Part of a small language model's weights.
Training: a variant of SOAP for these matrices, 82M tokens.
Each number is 500 + 50 x the weight over the matrix's rms, rounded and kept within 0 to 999. Layers, rows and columns count from 0. Numbers have three digits each.

# q: layer 7 attention query, 64x64, rms 0.0943, rows 0-63, columns 0-63
# k: layer 7 attention key, 32x64, rms 0.103, rows 0-31, columns 0-63
# v: layer 7 attention value, 32x64, rms 0.0752, rows 0-31, columns 0-63
# o: layer 7 attention output (transposed), 64x64, rms 0.0746, rows 0-63, columns 0-63
# up: layer 7 MLP up, 256x64, rms 0.0878, rows 0-3, columns 0-63
# down: layer 7 MLP down (transposed), 256x64, rms 0.0849, rows 0-3, columns 0-63
q0:535502509483457523489532495529450487480526516514404533546544457505447510486450512522520548488452477534514480445445495579467560562420517471537537556487547473416498462519512548474544411439513515
q32:483488418465484497426540458507499481546533502496499466558438444455421556510533579509574495581492511478514557485412601568534479483502577451459517430481472506455473475475567544504522532551445442
k0:459516509512526576538438541482512505445454506514581468422455471509582497544498524561461531490586446552524413455502550508495535471585479477508479461548519549446548523465524477525590521430488478
q1:472568458504465484486468416569529443576546529514458409530518561580417486393537423540596527511541530512523440454488474489550483521473472509540367512517515579507494479447415551403473540568490545
q33:499493516506450492516432513519512542582446501490527431455589603590513448528445438500495470459588485484479536536474415468523445523448530462508450493508530436463556510479477488488410502506526538
k1:442474530446563542493531474464465499520517454483529512513489519508486549508496522451523552511515511441497539475451539495451524519489550503464470516519467454471515495525573504515507526460542454
q2:489487526503596528491442511395513528515550432589443484550560454525472468409586478496474573498442516466498511470491447499494517471453527510462436449458474396481541517432467489528544426411444530
q34:552496583482509511420481521469520369533559522488531472487501432495449511466585451453587491468504538561509470521448517538566518515593531459491571424584479440431423501504483533492546477470473404
k2:540535478476426477508480464473531520436541552493563464465425486519482535539533604473531538496483559594614459529522523483515515459559492461427467426454527514482575492472465518580521398462552489
q3:494525552510469540473519546501510499572516496560508455516498494533492497485483418562540470519480530480512548477433477414515452493508438506461463498486508502446496535491503526445479431555517516
q35:513477536486492503599474508515460492591468462529560484464582585536501470526476437550519489462547542463450569469441445410567497481552439561574440491494458487450541531525529450466498464522459538
k3:471523536467542510514533488542507491488493483509590437601414518487481472503501506531528505482539524524403500538489493515450483574485490464471527447481506501514457512549488568469511510437507517
q4:519486591519547517467465512521520523506470486488531613483532468503480507548481553403475497536489449522522458503501450556483576514537568520517542527454538488463415518517538516547532451438436450
q36:430521450515482515454536499473571420508625539505547527580484492441510607555471545454536547531461461491519518535446567594513495546493598474475577473479429462463472507464575582446521528533455416
k4:543491439589543512533520492420536489410522501529478520528422567500465574534499570532446495479507422458477516472540514501557490457508519501529527470434491446472551506503474535503593519516563525
q5:586521414457527519510537492521465522393541514473513542545525422484506542563482514476486495488502508525491507520501543529579511526544456446464510539535515485548534516488451563519453491482512500
q37:547601488452564535497438521532509409499507488493481489491485432446602478482424506525594501472433532552488515481489530514480524468471468455451470513461499541438573539455484541414462546530426474
k5:506481454472515518574516438555481421386523517506492571417466517507504556461533499498521457546502545480518515395471531546463498479460606527555488475499486517493479472490557561646544498423532459
q6:498503595586474477519473513491452563483492498587559562517515500471459528518455530444386525484438440449493507508496606520558524568565555405529598466521451483454478479465523510472482435443627412
q38:501452532573558477462532496547490456480573478538534539471437410446459563504518568435516493491446515476473478520505526594522521540494495519538545493561443465409409455418560447468551522455483422
k6:442503436447525518514449491444453548540560473430518528530471474492540525547504455518435533491484511527475470549445530493446525468607532552506448515532529490475545558422500485433583444496466469
q7:541512484547523479472514510510554500448509507466521504510472539459470462503415549490547504475446441512475554496495502467488520507498497533497470495482545540527519447527515511510540493482480525
q39:512561500532567464509484517584525529460496477533490477407478502502461462445409565508467495506438506508491479451472513468518413509504506546539350519462581465461501477467533519550520551548448504
k7:527485575539529464530540549566529442445582545599540536494516576540539502449480469480494581469392490470545526448453478511506524435577448587561479464499505451497453502519493522531573527589517463
q8:518457536532472466473512559511486559440537469479460590417536460469487525454546511544426531614491448514571502523498493502548491560476468472462523536374545501455531507482510434537462510472528414
q40:423535575550495421468555546529531539531591545481555477524511479488465503495596503523358470587556415482535564510475548529464504512499526451482501453552488578460444463539517512471554494478605437
k8:593553390559542447496509546446447551503410446480471454483461477570472467481510541507529528453499423572418436496556500500528513541504562529494492452470504434502522511524479453520526447508569501
q9:564387556615524501491546477564399489583430602528487435441486501506563442477458526520490484420561542494459484482433528510617530417546452458475526435456475545527555448495437481398513518467503539
q41:460440552501478526547507465479561554559505505561542484493513571587487478444522421486406551509522468460471480477338489499426506518561551539439514521568495490540548500458528501565527536441535480
k9:548547584490469441530619478502548475491513405473466507579445546522492500482568524513488434488482543430406537564522555417406499588519549522513501570543478424524544521464401541494412453513534428
q10:495508513447438518489548446439504465464514436420473492598497446524545478443570483547541481520497524498521495549515453437512544463596536524488398572587546546503473500457457567610495537544539551
q42:598511552513510569596560466482524500521458498523471512498481409505607456462536454535528556492555511462582465531596349456556460458468386513525429524581553537511481516565445513489400478470576556
k10:419467523507504588486426457587492425518493482476504525497508543468482480423507472488584489509457571464583589563407542515523550479466488538547483477501522510453498522418450443437488593488589498
q11:474430571567454470524518533468511512512422552541491522463543556510460553441530469543469492497540496432505530475390550512526551498521449504493563452521490563469548534489541426460448520427584503
q43:450434599554456435500507417415488527444526447545465547464499525525507488454523437515472508469569574418469525489465521486511488532441425476503470582503535478476435523493521493480539541461479451
k11:473511422494538495484564503540541515434596497380524636488448540493554461488433434580503496427399412551430512479596425420451556574519474555493479534527490498506478623533536412433506556501356511
q12:534560364382544488483414505497498482492485513440504481502461481481494465483455410523516475444508476560506475464445451520563483483516479518453596557524570476460554527581477515473464558492495508
q44:521499533435508362538540465410451554514416564465481595483579621461465564471439397502593558513517511442490554478526531383464511476420486512423503499490550535534555493544561491496527478501554497
k12:512505522447566449492610476576409434541503501462406446486486605415539414580548485419562572548496601507537405432552447516534467481384513539470476471578487635597438485496562446425469423457427533
q13:460511567545527643486519422445471463559489425597567427511524593503479514440545446493456490515503482371583530481320436498462536471557425519563543506553574468465505520487569458456486530425570440
q45:517593496477531483471534489507555547482508459487550448425556604479581446538558473505536511463431497541453488510530523461548425456535480552531603476408507424433480465518529475369564486552469539
k13:503547571423410452569497503542484530423508523481451547539498478563469485463509493544480373518403489533482540526565453608505522473467463526446414462479557502470461515624505497514519535558440527
q14:533422484399490388584496478464605486494554556567464502508560538481566508529435536562523588479523503547519554410575523530528507557471453506441546468478452569450552542497419412417489497498460476
q46:446445566477493440511481482490480462529527480520503510546567589548497511505388539552520464470528485435553541433518528456520503543532517513449504414482501559436625460434523551473402408430483440
k14:424511426581468496517486449530428450562550563441589500629461558505485470574433501467415539521448380546464495403498450518560436544491478475561500450469494599483528597635486540536504431488492516
q15:548489618602500590437484534403518476522538540525500488518498460544437483516582529338449606486473500593509482614605566491527461548514487426414504458456530362537503536485444530435584476527471451
q47:472484502523484507501429518501503436495600549442531493479414485452511596512635508511537436578523462661479539483537568571525546479434539532418584449511518460488438547365475492500481505484524515
k15:427576407468444584436391434504460479539440524536517470591495460609432457476547539585520507525526501537491483522509505461493499468396583494530507558477596567620474520441491500506594495554497551
q16:519467568536487524468526519491407512502458583502528611510460468497470531547468473530529464508532453498585487524508561435500553494521549484553493473454566501484506479488515562484460554422540503
q48:460463536486456457479593508476496555554541538532485597483490456514490468494573460634445548552522439521559542597474622407487494554528525471511381521442538455437551511421563555492566552507507414
k16:581482479537473474449544508481535490529497447451438598532529558416487513490472508463548405412494441565430499492526471398484508483525448525559494550470528524454520587541533482404502556509530497
q17:459423506622535499453490520605454476546559487538475501502546594453550521572542585525417483408539518442567556407472517526597496445500475427509467430471555593506546529470529487484466486454494467
q49:535535582511460454461484445521615478447567521608569514447565579452450587500505510436534465450535528487497584456499484496454487448591524547542486379483500555474419481404572489521496536485453469
k17:474464603573455469481525488603464510507433509444546478554546473460508435466498490447523427512491588468513514479448488414515451540429421484460392454527557423519413483463496498422412453513493535
q18:529484462482441576558393511468523527423414522448606442543404526533491398554530465594603489514526486556544577508498517423501487545443455540513395504519451420580453380503430468492510593576493510
q50:554561462588513488576386476541563449460515439491575487421573566556483440478452543649547496570488416534468484413496446456565549543520418590534411492460547501633488426500533456567497614595436435
k18:569442464480488555582481525543524430473538433554519480526509548595539434429509427509565440444479632484504369508525556514420495491630476502577510506579560545497395604381457503473455453560600434
q19:438436555512461610413502509486386397365537494547502591491507434494505528426492463478528625479397474545460495466525509463542612460566502481518504528574506515530532519546417536526467437401565523
q51:482602468440483529531497474510494498483419525562554626457571536504533476422449469527438535572527444530503578476556498490529496547519472574554506488444492458508512463463464460508503449452635547
k19:502562540515470495410461503479463519450550569551447515528451521500533524508644583581516494528526539527421504449508456402504494517528563542453490438465501508501531542447444468520532431472457425
q20:572444406497497471573474525539501548558614540541532448435506447613564538457532492540504440514498531443494417559484515435461425482471534464562462587539511437418421505511488462554522418487455438
q52:583533452486531481509428448402508589403557523562507530445519430607515451389490513550520470432513371509493412628473452572507443556469523525478524569512476516554402490538479512548555479545497507
k20:622422546614377549547516480639476567453450533561539503443502506495487480574492486551483621468510466441487548666498467492483473514571514489481571539486482479441481478435458553455561553520534433
q21:551365415577582418570623565620473399480475431437462495592476499520581543507541506532449513508512523550531535572493516467528434404604548316506516468534461434562473425500503490458474602480406542
q53:465489444563498415528494505531458498470609481530401471563526413503486482461482486519449504451492571559613571465458516499532495389537468458502610570542518414441441454552499606560474519516418537
k21:442546531544532528489527502524468515571407434483512510456543452601567573442510454439414414573614508550550517523405504467482431480498507487464362554585542537401501409430483477409496535524478453
q22:504437517512477396414486499578493469433440482489520498451467539501500553553503490490508453434514498413384444476520461572523501571494483510572494432430479538556417536442487522584485454470474501
q54:486505582490471492392499427501511505404491481542455504439521521539482504503579500543626439448486499526387476533573536506415548560367519627593603468476498498507550563415449472505531461573509503
k22:478514468593458457502385605528566521457474549483523535520451573439464507491497532582418483450483495463546547487628511517517502559479456535482537570519401513559526485485514515357520453462493477
q23:555511353420547545494478528580569455571491539445501439555657502567443552490461592545633500451435472615534465504475502485488529558564493426520491556530615528448480508475460463510463549588434522
q55:559545436453491510443509599569667490423487571479429491501487582462497498538454599369552526565516421519437497524555501527523561556435458491529506464519502565404445516529429518557527489507480478
k23:541541412595511479537515547581452432520445645553434467520585621520432559528564567535623512492499511513600489486409550531477543529509448473520503373479459463482487434401533493500490488613528559
q24:429458574465497540517472387473567554415460500454451531504551575555549548556549483512465517413489496443486454514575463517514515557506519531509463472454450488463517529528461537418495447553450508
q56:459399568451410526543534561549517525487509449518364505517546509501535506496580558544443451513466467450584536479490480489449544576524462527485423523417437536421547539540483496515457467525544517
k24:476536511536557536400457515422504534529478511443490555544491535587510544484440482447540471509438469493402474527563542502478466536541573421533508517439499560436601467519452503480524377466530520
q25:448464503570508518411475493483505434508478545489471443520512477462432553440546449494376443479512571539551534558418428595422520469600560585594547582527569533449492589507470516556457576399439516
q57:562516563547552481521491502536545448453495447475521474508526423518398597469490618515495491509481509659370446455479513566471574496524534529500458492457502498543493393436442583612574445445410525
k25:494480602455482499512444566505594509510419534624490417486490545445342489453534503462584439563474588499490550519520504564423464496575494603462498392597501499506528505480451457584508525457377490
q26:554530473337547456372523495449584480488479540504513503543534417525515535573457452439445517495494491518535425400469509532501463469597453460479463476476362546497479512520523575534466457588500446
q58:532571542421509529460430443370591509513453485487517545555458476539403540512580477497471602492386470558546487454479427518366569507577454513480555468511467554488440529515530425525577487607517424
k26:510436443531487524522479519559517501433580532501415536497404520474422536494452462508417603410537502501420406524573598476587486545552579434437507468597503530543531433544496548515506517560500530
q27:629479463573562482541569427418545432561578370506558550473517549501467519502402523475479553527490508493517503528442449469554452576455393451437446523471438591556519511545484547466524539451538539
q59:507433535491572547479608532538455455448511434462487568515410573534472559544466517492536494591514516589511503604508464459495491473421463478457461574439503464564448453419549572551535550504516487
k27:517625542486534572467475553477466455547550461456529524453435588431492420473485499509475501523498513494554453463486484480423452519504523480570442586445522411537498395508436464523585590531489484
q28:517513515486536425561513501437463464473484514431475565501452512459405608454522371507536460523509540429537469472491456481579591530573472520618377469588542510505543487545489477448406535484571603
q60:524539535597446504480523489443445438449488481490420488537430446449487562535474512429491506486376542522547471451494498573608509521525519536485392582603543566533566423471430492427445557543537570
k28:528429529415532503503483469444523444449465483490490551488444481459551509436527513481591530525370503534669554485519472566505524470537528650493406525459506559507603514446463537471424452612443504
q29:477600493514480495502545458563520521556453481516526421487503514414599493535448514500534574416520397520474519441505480429467420510538505466575485472541472507570542552510547498333555466502434511
q61:447578506423506502403540389541445474602481452540598428485515431477512439482553389556533454415556447476465569454418451502521615593580536615577464513597490610551429463515405517458540597427514570
k29:558476551527485520448520403497483445454481489502609459539505526506475487542476527484406465495552473570483481465388512581419711598465520562542554553550521582601493432526587465413435421511480475
q30:606539453557497561612404570506486452458498556486575524419461487467488524555464477535413594557407508519581321434429510556505442476543427453482490477643606491502428426446421523501479546537527523
q62:539568445542556592518447462485533449516508517532532529543483419484431456550484560521465460505446533489556520556461503442520561504501438528510554384484471490448538492530526450490489425431608576
k30:511451541500572421568423565466461493521509597443505456442480482525459543506560567525439557529527503485448509500453419474535433499471489461459523546452727559533477473415551511512413499536483410
q31:474437421518491535538511481599463431474556532564522561431496420547509526485601504538485572436579460513473563446489588563437500465496455489438574571510541572514517452462381436446504517382580640
q63:507588411499551549558396559573586414483606499499534479472478430501465480581528469466505481484375486520517460388424439570463453405579568557586547494436489571545454477476475465547554543503446530
k31:522509538499430552594499570527468463423524529584499540442637441498479489493596521508506562528585547567457520432432491544438485484509483425580447481525477539526569502430469409465386504521581475
v0:554497459440478516463506540518497598564502435391476483552580543488503440492535560513492514546563558405453496421481588433530540494459506465475480527696535458374483519509453591436536588527472583
o0:465516564490484486493513480550507563396525520509382479434465526453523499585486503521530539539566441410466517557463479573463555406530539471464507541475409528536516549403473530547500521476584496
o32:528471492495499556516411512514438448607452452519550484560638519475491510416487517471506436478485569670605443442542566440567410556482496560543465433422663507408573495554424519511506520536435506
v1:506464454428553476471380500475519541561598520499458514575560495496574481461497481522454543497449569572436482521510522482523490451441439496582456586531473413504452514528521565499551447561507429
o1:541565529471588484558481558470556523365442553521520578430521537460409536490538546525468473515523430476476577563505468564429513485492483489497453444475469457534517428482474475560482476426481505
o33:447489506602399568406534491466450490522498448448505454610481487528512484487465500502511483568489603480500415510489406500592491545562596475457478581485521493465488528597557502495551555487464476
v2:430531508522524495454435448564526554447510554533450527475392507584469553350463467533536528416433472556493534464554639467450440466504495477539634517508531457564471498473504534645429490456521554
o2:498489535526494565499589566446475521561472420443528485389435442473542544559558563579491549652577570479454521435478429494606499506425443535507460518512560474504585486457482561422542522534518444
o34:489514453385503585520554509501553461438532576515484475515604547527500467481411459433503567438481466500537454552494494516422512559617531500498540501526442513525434556559591504488510573488653523
v3:486490511434573413462469329457420512487583501535509414502544417483488543594473527472546434543505464471530514499527492548505505472489532431472426471464505513522541565551425432545533506571587515
o3:548418439527469471624499462434503436448568425550578498491493544530490417479528510452427433529535517474399454460425480526423574519563466417509553464501477536521515470487523565425447402493460468
o35:492594517486546434400550584591465524501497534472476497448436494450472591506442508520543549485480534464475508461543502503547420482411606619501467504581508522521530526464479402588504591540478525
v4:443456527472511544545466560459445465462541581506575488477494485456509555526550483503430461507463425486534583482422512434430428496512528517540537472428451515522444423458448516536467462606489521
o4:488560522502420515429474452500506577546415427541555438539607482445476406575411566558530396482547532563511482540590459578479463505505464599452532516473467582454493585415438461487495487500444461
o36:550463485500507490542538540473484364417560546414388487398414562491456578426572484460503566498528449481428482494476562506515528503513516405529479478563532440618556440526540524527585501510494515
v5:528435527590532578395538493577476476526467453478490547531409494540486502576461468413499558527465474462399519520538486477535584594525540470578452536539483515500496480354451498509469471600514535
o5:520468486487453489547482488601451526431483512490494533478539474517467530528485475474452515498519462543565483476508390589497494543507444580427547455493431549491402437554522504449511456508533490
o37:517514535507422456487513575415609496535482561514514477500536606486535546416496534535488463553549457489501481479521559387561439458486429458547494540533507477479512567485519506540424464405553540
v6:520536461460484491480492518499451510500423589507509490514532432551466577459412530523476499582517507458415508480539550492534546462553498568507488485430510550531478434601521526484418523469478398
o6:502376597522459472445504503466486464494507492496520547422461532501482411515431489500543498490480501516536479509482526553461534440505510378486521461528512495481638460477534466506541441606562463
o38:433536427558547490607504484480460524490615468499469502568502540484532596532503562491519483502478525529466570416441428537443394555543456582497457515495477481487399522472544575539535582445536528
v7:510592500532425547483579559483387431501480571542535516593479515512582553469524514504527562548413430445544508476539508536516485407432465384432480420426465572542470473477435555353531549489576506
o7:485459520497407551456467492572533531438498523462496494438480559499473514459366516512543408534524532419512507499510491446502492497482403440507529429503506400533448486549546473513473459438522521
o39:442535502403542466558491486501514488543482475528493559507462401499446584478654521600498612466468458465520457455463494600507525514560468504553580592590549565440560453454381546579559543561556532
v8:438453595553509527496501524516555482528454438541503493473493447541511476521604502509534502542551423375523479434537447478491443492532544516554426591573515483478458538450442549477439594466485483
o8:452562539478530480508560531432487386506490522406513529523505564543555571499395498506511587512547520517484488548487476543494529502510507532421474558396552595494484508610544506471421490605493456
o40:541412407506446545445502505533461551599479524573499480465509474466413480482605529515484386508509450503513520477505582463487504507485502455628542411552449480458551487349498525502609447391463446
v9:560533531477526442529494486474467424388534471481491479442422538524462553387409559582539464510523479564334555486504547472481380492575560483586498450484548504469452473502563472468478530561615467
o9:563425484584422349527579520514487535578464529527528528547490550462450521551502450440481589489490457433522535433530493463471504515515520414543553561521483520518445503510625436506437488476436526
o41:401521588393554663478536492510552425449500507486411503368573516538549461448532527548502462525549445556478476546491481573450522531475530547429413429492517492522493498538524619521577489463587513
v10:603505511569425513563622506495580374510499503523455502535587529461483540546481462518511457499464489428513550571509517515503524479510505532536539462492530432486506552456557587543479489512464507
o10:408395570449577563464525458497395578533463538494564505494522416477497573505613433469454550480540452487527469507494595499434574428552548471445477519499460485451421487504483414454551598487521501
o42:524561487497489448464481522489585503517551498479471544486409516552514437509444509556504401511469530543474519549508430489523471532465432566479607510579524476502514417410541565559504484503446547
v11:527509439499486536536618597496468480500544460461471455535563470562345540481535568562487553420448469516487520460506501527496533502482513431489435627538504479415479441593540605416464509450552523
o11:459518495461494550407535569483562555483432521464519443465470472432472473498483455485460434469543565481472486561549501475492513532500471545501500567527533504596628441525614483467572579486476546
o43:528520526504469531566462374618414505529573454495465518490559461549627508426492602536460537544418487575570582425480511515478464452502552392474553406503480571461458564497372544560435461516574547
v12:553462625503580426553545514497468440514422498490459510501501484533452547509516558431531556407521446481538520599556550533499472620466535569438523490456476440509450447524425481481481461606474469
o12:497435504570479412477567452483542510450481528423424482591499498577495483467445515476485443499509478676519548549429566470512545498482408539414510496506533415470469482491502532526547572445545455
o44:490525511446538536488444535607470510436598518504509588396488588384525483432579447538518501518493406398482497453567500464492449501525531509543536512535498523573459521470548445512490490478463517
v13:521526494455495517552543511509560514405550433540578448552574487469448600443440567451428544486554560501412438506554509513529430513567408509554463489431524564520495552430469555403445458393532470
o13:607550558432495520479467527449437487467508433461526491525474547506474430541476420474541444458547437582560555519471484534519519446399600491526469573589520436465519512580594441539406474466392484
o45:385376455556469446565557470524538538525542564621422555460529474501558543471473514519440610560462572467487434463521529483441413527528452492399531436472506578494502427461474541483551471521631528
v14:555563550511556460392485464589619601568478489482463504521534422614408460555527563419518522497494574506527551470355512446479497464546511572472577569508447465474529534545418540435510522506492467
o14:509517564544393497557491424375585516516450491523541461470453501464526415446440429586472487531481450510451564597506504427487483559516405546492474431481545445436509479468557414502564533412567472
o46:541418365483524460522476509562483523532548467517458423534626535517465509556510482478553423498509590474581448477511492545517442452471550522457464554528425453484457551468488557481388510532414465
v15:465435402442508469578502527516533441386516463486531556498554457554456487451415549599479462525490516493536497475571529484415499449534517491427531462547505448474546549542477502427525545491523443
o15:596582538591493564518450411553466498538462507512490419520524501462513461455439517531533530488500504512402459505513514490541547453438605498460463482563519497527556497492544465508396524568508518
o47:428498458392546510523605498498491521486517449463471489469504452475521511584570485418436451491502535515577576531453418444410428555513480457528452532414464545533526515404484454537539504456472561
v16:521375551552518388471479536452518448533431444554455429578522512567454512452553533461503508483368503517534538469534452508541494519533523459534530554399444506493477500491471470569517562541572460
o16:494514465548530534437542507469570522482499497530507521499504519509544512455506575535444489521595397511490436542459487451523502605482375569462499549488463530505449534499469511405415470472514516
o48:463510533499412489499462463491495553521491485481579531423562530491460484551486498524511432500486571364568519528541403574456441482560625504543461403552525490513514369450570472545583504532532445
v17:508465495465497494480619378524495517508497507512519562451512530470601528495494519461499510426471539550570583485419512537505507435528422523461477483460408540505458459509501504537472513399513449
o17:477511510461503479526493507420542501506434484457524439482534548451417499505503466439453433570480459529507495438517586450510545530512510561528477453518503486489588558429502545457501484554508460
o49:614516493454510485476518451504566519407604478588517538490473522639474484501474573553554516435480615501498458510512489528433460506488424408497519523511553465440388432562435463532537520520472460
v18:503408557594488520468461527510527433502528458540390496465635482499406490437488441500539459504530461626531528502523470602491537526462516544627422536475520577540383444557474445468482438470551447
o18:478591432463473437503468453463553476477463518489600428435437484571453506533581462441441562559477404448524436482477534462479477532536468489557462440522497509457571508518475490492545481524484374
o50:495418573520432480489488517523393560486518481477501607526484504393495501448441556542435378443536483464494565533430458524504536467437521391395590537553535514568433472462603567467432493416557552
v19:477491430545533412456516485582431598475551529470452534465489565511566453451480527500458511550478444517502394467513557527442574434515514506543424447443498461576534470461463486526488431543555556
o19:493463512443481526545403599456529532452480474550561575490542481604495511577563511483570464545510446437489542472447618473519434544509513426466601380498495484517495493451470541561454461454571471
o51:471528506495480469523601452466528456520536515443507447510508569422523545402453403411345544454495503520480468509538433468482519452495508455545487549501479525451488537565459508427537493493428477
v20:413551450531480497518477445611546562480519414519407546444503540497493544564480485517457501527493513555490529491612511504493315562440550492501480601573477609557539459421462533452570500490472488
o20:561489456546494480527532524478541558468540481449517514510555474578429491430402567431475487518568458519496607448394434556504494536494509527585445543461482504365513515501539462456525487515499520
o52:608524502461513475455617471540454419591351514597561481490527535459564514573585543492488512512469552556528438532494499407519560529520461422403576512420483499585483494558496557479469510546513494
v21:535452483476455599511472448486490490427486526526501541593406429473460567396545556542446461468516552565430474502558465539400424481495450591543515580468570540501506353496471494500484469503441495
o21:407544568555560449457523492448528543526496507487527388489492477537579411531464427478525444398451534530494514500448500479450545498364574490583494529476440542496465520416461542468498483539457520
o53:492532399518564532526524583503451470559502421527443585552506501508476513464600576535405573576541476456419446508538434473504526479595439428449490459483474512436492538575590497559463524403598453
v22:528547495575435464570450519477622442504508523458470440425542475565559583485461494491492483419502550596432494447566458419455559581442576469452472549480529531531543448613560500489440496530464466
o22:568486494567623472493527467446486575576514403547437514582511558540525500426553474556504471552499586513574488562469488433523477506500494549591482533455465523439618533435524486505499531563552508
o54:465538554451417505494446500528464503435445564464476475456508459404629504576427561474507512429515479489448508435562486573496567386542489479412500545493444554463419502536494541460583375416499513
v23:590423515465407458561541587483482484449571433520529504544520456609478502496477525489610523489489482495489465601565538454452498499485419499503519499616435568514517490471443510455505446536493508
o23:539523533473573513548417504439443442452505447589407501550557475486500513463492492459452455468564567535429514485540548567543523528572470488493456499417494423484521536501504477551483522494496502
o55:435475478517531516460603475550538519531514515469474468499469494492504480443612470573468513499480471490583455487410445408481470439460478461546502468538577514595410412458539522582494534489555549
v24:493471580532457480580576488418422492445476520523505517437574502472472480528498501624460561444499591528569545520417509540567471562451485461558532416547494489524523415453533551520511444563515481
o24:529551457423477471525438470545462641537487413434464438546569529446491482492483538494565551500574548559437491536508441433475500414539456537543485547412499512519525568551512421554496577508489473
o56:472496544508545556505506558439595406464549405514568561424404497538543553500528446513490418520388455444494512465473494536520500551473508462429537471580553526527501466581465504462439422525523518
v25:469512488568552499513551513482517446509437510517468467485549483432511518485586508397400565398604487450542521533643448452565465489518437561536445494503419398446502501564492538518536501456463535
o25:494486489487440471458494525534468453475459404435367472489418473540485455503519480603479462532448485448568510600516642531498487433427537499446407574453469499538572453408591510458534552509451524
o57:534451529544454500494527487455477540435522564577570471499549538448523553466541547498551525535573450526396482429480362497497499591463435507523558437552526494548467437524369409510444406558457439
v26:453483468490492482503566575464406442456478434518402492495467388505571563508487511418459399472491536473429472563451497436567486523489532456581580515512459580501428507466416457510472452448578505
o26:482502508564485416509466494561497533453522426511439532586550470461502394456583493471481504494468512405574601523504461553529455465481477542468555508435508412542547489628411519529534449504442576
o58:532478521464484527466509471459508491492508450550539463396449555468499569540476499499542493491539489550454465459494525481463529500500452402487498417606527492439447514319574474479489586492582484
v27:452455533493468502474561491452480474459487466485475507518554502515561572453548469406509471623532392482537507502509572470486578543416499472441509511506488526454573527482594490436393564553539463
o27:553434451453509507470528546504601452575545506502509528539503567690392571563503504565476548545459524505418525427479490537535520546545475486521533599488492478523416433502457502444405498565535509
o59:499538446519570491594481461472488507411535533520474478462478403405634481455535525527524436456543538526532493518516482456445466447550465512507499368519554477472568570435575542623544517464460522
v28:500559479416514495528478560527526554503566486529484459528541471499480528484406423436516353463507458521454471487583480576448540521539468458457543542578489486517531550463421533486553509533438458
o28:523487511451541461568503414497546553476471460507471526546530518478484489502496508560517473486586540469534498459471572454524420449422485488492418482541504536476572508495442488443499419481446373
o60:483493440552457476410546483536422480552502524507566427473486468500550413487493528495449610411428503615476495553495421527498496538577512570523532478480484419592483480484526455553436592471536657
v29:519537529522599547464468481557557542436512476514453532530495448577423441469455616426484561378424448446460527471602466447567561538456419578459437540538597396457532459473476555515549546560500428
o29:461517626497589498542571468551451572475492490527426608426385478584515469429532543557479455510526484475426421551538610493525522524437539526485444567506487601554516421478596473467462540426513445
o61:495496386479414469400444522521568456503473565493543444581516545399449547559495416393530510509493470466608478439483441511447443544551465411479590447481465475453429600578459539591488493464458617
v30:445499528527465476424488599477496523558553498481518428538503516553504537525459612627510491531531522533463479517379432510508558517451534499435462513539538518487515437546499566563501514512495514
o30:467495496532468541509540512380529521416534485510480500499554491455468423499498492565540537506549537507497514453567537539517516508419445476438520473502447565524528502597492497519545491572461504
o62:474533546523546444562358539563432486529391402497500472559478517478563511513536485413444443489413516517595471504437507532512539523531542549490528527496535415425467534501480454468533422426522494
v31:567545400477387535548466467499446471521525444487493479530504538558460553429550467499518521487492578524505536496581457516469489550456475518529459441427475550580508600440510463502424501496438447
o31:508563468475518490561477495456547462531514490508500527486516549552499513467479561472592443441481573419511406433500453538540459462471524491499462483566527425453446580443522496532503495455522458
o63:537471555477599518450520504596501590461499482515446507479501486502498487554498536555529473588520468564381564545530425467511503520505469527456585493470502618464480395513521508554479489557593546
up0:510558508491543493427560564451474435495508538505462485474569575554519427481449471463480487579502577469540458494525493514522524581418505506497505471481505530520539481525562467555471469497483541
down0:448370546513515584536528532534445496474435461507501520437484543430464502512575477399524588518468488569476498485474503493530493494590517529496511555500456467512487528513474483468455500489570446
up1:443429593643519479545435515579482559453488523475536517370510437565496552544508537577530435567489467544526517476451473494518440526461500477455508597500606450401523427481529423488500541514566534
down1:533606431412543503507554440402475424545484549561518512583531513469555501478504495537509497412440571497481494489531534489516522469577539555482568501537445532521510534478541471527481533507508507
up2:415530536540587510544501557566526464452547531500562543504510506388524533514513470537485458487487496551505492409550481515433433440544526486567518499581458542484476488546526390452517478600557575
down2:553540553482501435480504437468536532475408497479519485492501553375445446507402608537464547485473478457533451430490516519491543544414486518585551546468448443488504450616604468520484549490509464
up3:499411555474450505600388571504508528496472484508530505453483466391478500493561498574522420544565452394415490449571456479476566486515480404560524459500444497526484422477515481512516510533429544
down3:502489435550411471446564441441550533575443519508445497473536465524450475491492463498487468542437489537492617480389523486479379555444542510434432548423559440486441419507561524412531466475452482